config = dict(
    rope_fraction=1.0,
    learning_rate=0.00949,
    doc_mask=True,
)
Each number is 128 + 24 x the weight over its row's rms, rounded and kept within 0 to 255. Layers, rows and columns count from 0. The size above them is the row's rms in percent of the matrix's.

# layer 3 MLP down (transposed), 320x128, rms 0.15, rows 316-319, columns 0-127
size [ 84 106 115 109]
[[114 149 129  80 105 170 108  67 160 158 119 129 165 137 101 109 170 101 145 156 103 114 143 128 133 135 147 127 121 122 147 125 131 107  89 111 122  98 129  83 130 156 168  91 161 146 138  87 177 120 111 115  95 142 148 128  95 136 118 133  80 105 134 127 150 108 175  79 150  83 124 100 165 141 119 130 146 134 105 178 156 140 138 130 136 144 137 147 135 138 133 159 135 110 135 145 149 109 123 124 137 166 133 122  99 161 137 138 169 116 100 170 122 119 159 131 117  97 150 153 115 151 129 119 159 149 126 166]
 [ 91 154 103 184 133 122 186 136 123 161 141 139 140 138  96  98 116 133 105 103 136 152 136 122  90 122 132 131 159 116 154  82 121 126 165 119  97 111 112 125  79 135 183 123  76 137 147 133 146 112 126 107 127 134  96 154 105 112 119 155 155 136 152 167 111 132 145 130  84 117 169 137 136 183 132 100 164 123 127 110 138 131 135 175 129 107  93 118 128 113 125  95 146 120 142 141  58 152 110 120 133 159 106 121 131 103 115 128 134 130 143 142 130 109 132 157 149 147 148  90 155  96 149 127 115 143 153  76]
 [ 98 112 103 144 147 126  99 117 161  99 101 120 108 137 156 126 133 110 115 123 171 126 115 139 147 159 111 137 169 154 169 117 122 101 151  92 130 133 116 193 130 126 144 136 126 174 122 156 146 134 112 112 117 123 118 111 142  89 134 124 133 131 127 157 134 100 117 119 151 161  85 129 102 125 111 164  98 139 173 106 130 108 122 112 145 105 109 101 100 100 125 131 137 154 118 114 152 153 154  81 100 176 150 143 153 131  84 133 128 145 142 161 155 127 109 103 137 166 107 159 101  84 183 181 117 131 100 173]
 [ 84  90 159 111 115 104 123 109  69  93 112 142 155 115 139 137 134 127 142 144 158 155 126 122 111 132 112 170 149 170 125 108 132 100 116  85  94 120 134 170 147 145  87 114 111 159  91 123 135 118 112 148  99  76 129 174 136 101 109 144 158 124 170 132 118 142 134 150 115 142 108 138 145 109 145 148 139 138  97 157 130 118 129 139 159 132 161 141 123 151 122 102  82 140  72 175 102 153 154 111 110 151 104 136  93 123 163 123 131 149  99 114 141 152 101 148 144 130 133  81  87  97 134 148 134 128 155 108]]
# layer 3 MLP gate, 320x128, rms 0.166, rows 317-319, columns 0-127
size [ 91  89 104]
[[ 87  97 170 111 120 127 156 128 151 131 153 161 131 140  98 129 127 113 143 133 146 162 118 100 187  96 126 161 121 114 169 116 108 152 160 143 145 129 125 136 137 147  99 155 164 129 124 119 157 100 152 127 141 111  98 147 126 116 143  95  92 103 114 127 129 126 157 102 134 157 166 145 113 129 109 121 116 131 105 165 112 141 155 134 103 131 149 135  59 104 124 118  87 142 136  78 142 128 154 113 140 200 144 169 131 148 115 125 133 116 107 129 161  92  74 105 118 128 140 103 158 176 106 147  96 126 128 156]
 [153 163 111 134 127 113 113 108 117 103 138 130 190 145 133 129 136 155  93  98 108 168 103 123  90 125 151 112 116 133 147 142 152 158 100 120 121 121 141 134 136 118 104  86 134 115 151 148 155 126 124 162  97 155 145 140 104 152 139 133  79 134 139  75 167 136 120 163 108 122 129 150 130 105 162  94 137 143 123 103 150 137 115 136 134 139 102  96 119 112 180 154 177  87 154 112 174 152 107 146 138 126 137 145 104 127  93 132 112 109 139 140 112 111 189  93 136 113 102 114  82 128 163 122 166 117 120  73]
 [137 138  79 119 135 103 112 109 134 114 102 133 120 131 121  99 125 150 109 133 144 118 116 139 130 134 152 124 109 119 163 172 101 147 133 135 123 173 116 115 160 145 144 150 107  87 149 126 104 108  97 105 163 157 124  89 130 160 148 135 131 138 151 138 166 103 120 166 120 117  98 151 131 113 104 163 122 130 125 112 153 134  88 150 126 152 138 107 163 127 166 113 175 113 157 117 147 145 145  51 137  70 104 154  61 146  64 155 109 123 161 107 149 136 140 106 122 122 124 177 106 138 143 106 121 130 125 137]]
# layer 3 MLP up, 320x128, rms 0.165, rows 317-319, columns 0-127
size [ 95 112  93]
[[117 153 108 150 121 123 111 138  96 129  98 102 137 134 157 124 117 131 113 109 140 112 134 132 154  80 107  92 139 137  94 132 146  90  83 125 150 133 153  63 138 112 130  98 132 129 150 181 127 163 107 113 148 130 122 138 149 122 140 143 144 113 130 152 139 103 176 154 109  97 140 137 136 126 116 112 153 185 113 107 152 131  83 167 126 151 102 163 155 166 128 143 108 192 137 164  97  98  85 151 134 142 108 133 145 115 105 163 124 135 135 108 113 135 153 107 145 124 170  94  97 115 117 101 118 110 169  89]
 [103 114 108 106 146 118 118  93 157 149 101 156 107 150 123 150 100 150 112 114 145 128 124 141 143 129  90 160 117 108  98 164 118 121 138  97 143  86 155 133 106 103 118 158 104 171 100 154 183 137 168 115 139 107  91 135 133 101 169 123 137 123 133 129 174 140 156  91 120 178 138  88  93 153 108 164 107 127 138 110 144 150 138  83 130  96 140 123 164 124 107 103 180 154 117  93 135 140 134 129 169 119 116  96 134 136 107 124 101 119  73 154 165 112 116 114 151 137 108 134 110 108 138 142 111 115  89 148]
 [ 99  97 150  91 116 100 151 138 112 102 135 148 120 141 144 144 134 112  99  93 149 142 135 129 148 168 118 142 126 136  94  96 169 137 120 151 164 105 124 133 127 154  78 107 153 164 132 131 105 123 131 121 138 148  83 136  70 132 133  96 146 139 169 119 119 126 166 167  86 131 128 123 122  82 107  55 154 134  96 111 145 157 146  86 117 119 163 155 138 132 106 109  67 114 124 116 105 113 137 106 106  80 131 146 145 125 141 104 146 151 122 120 144 162 117 141 153 145 179 112 123 115 150 101 139 106 132 120]]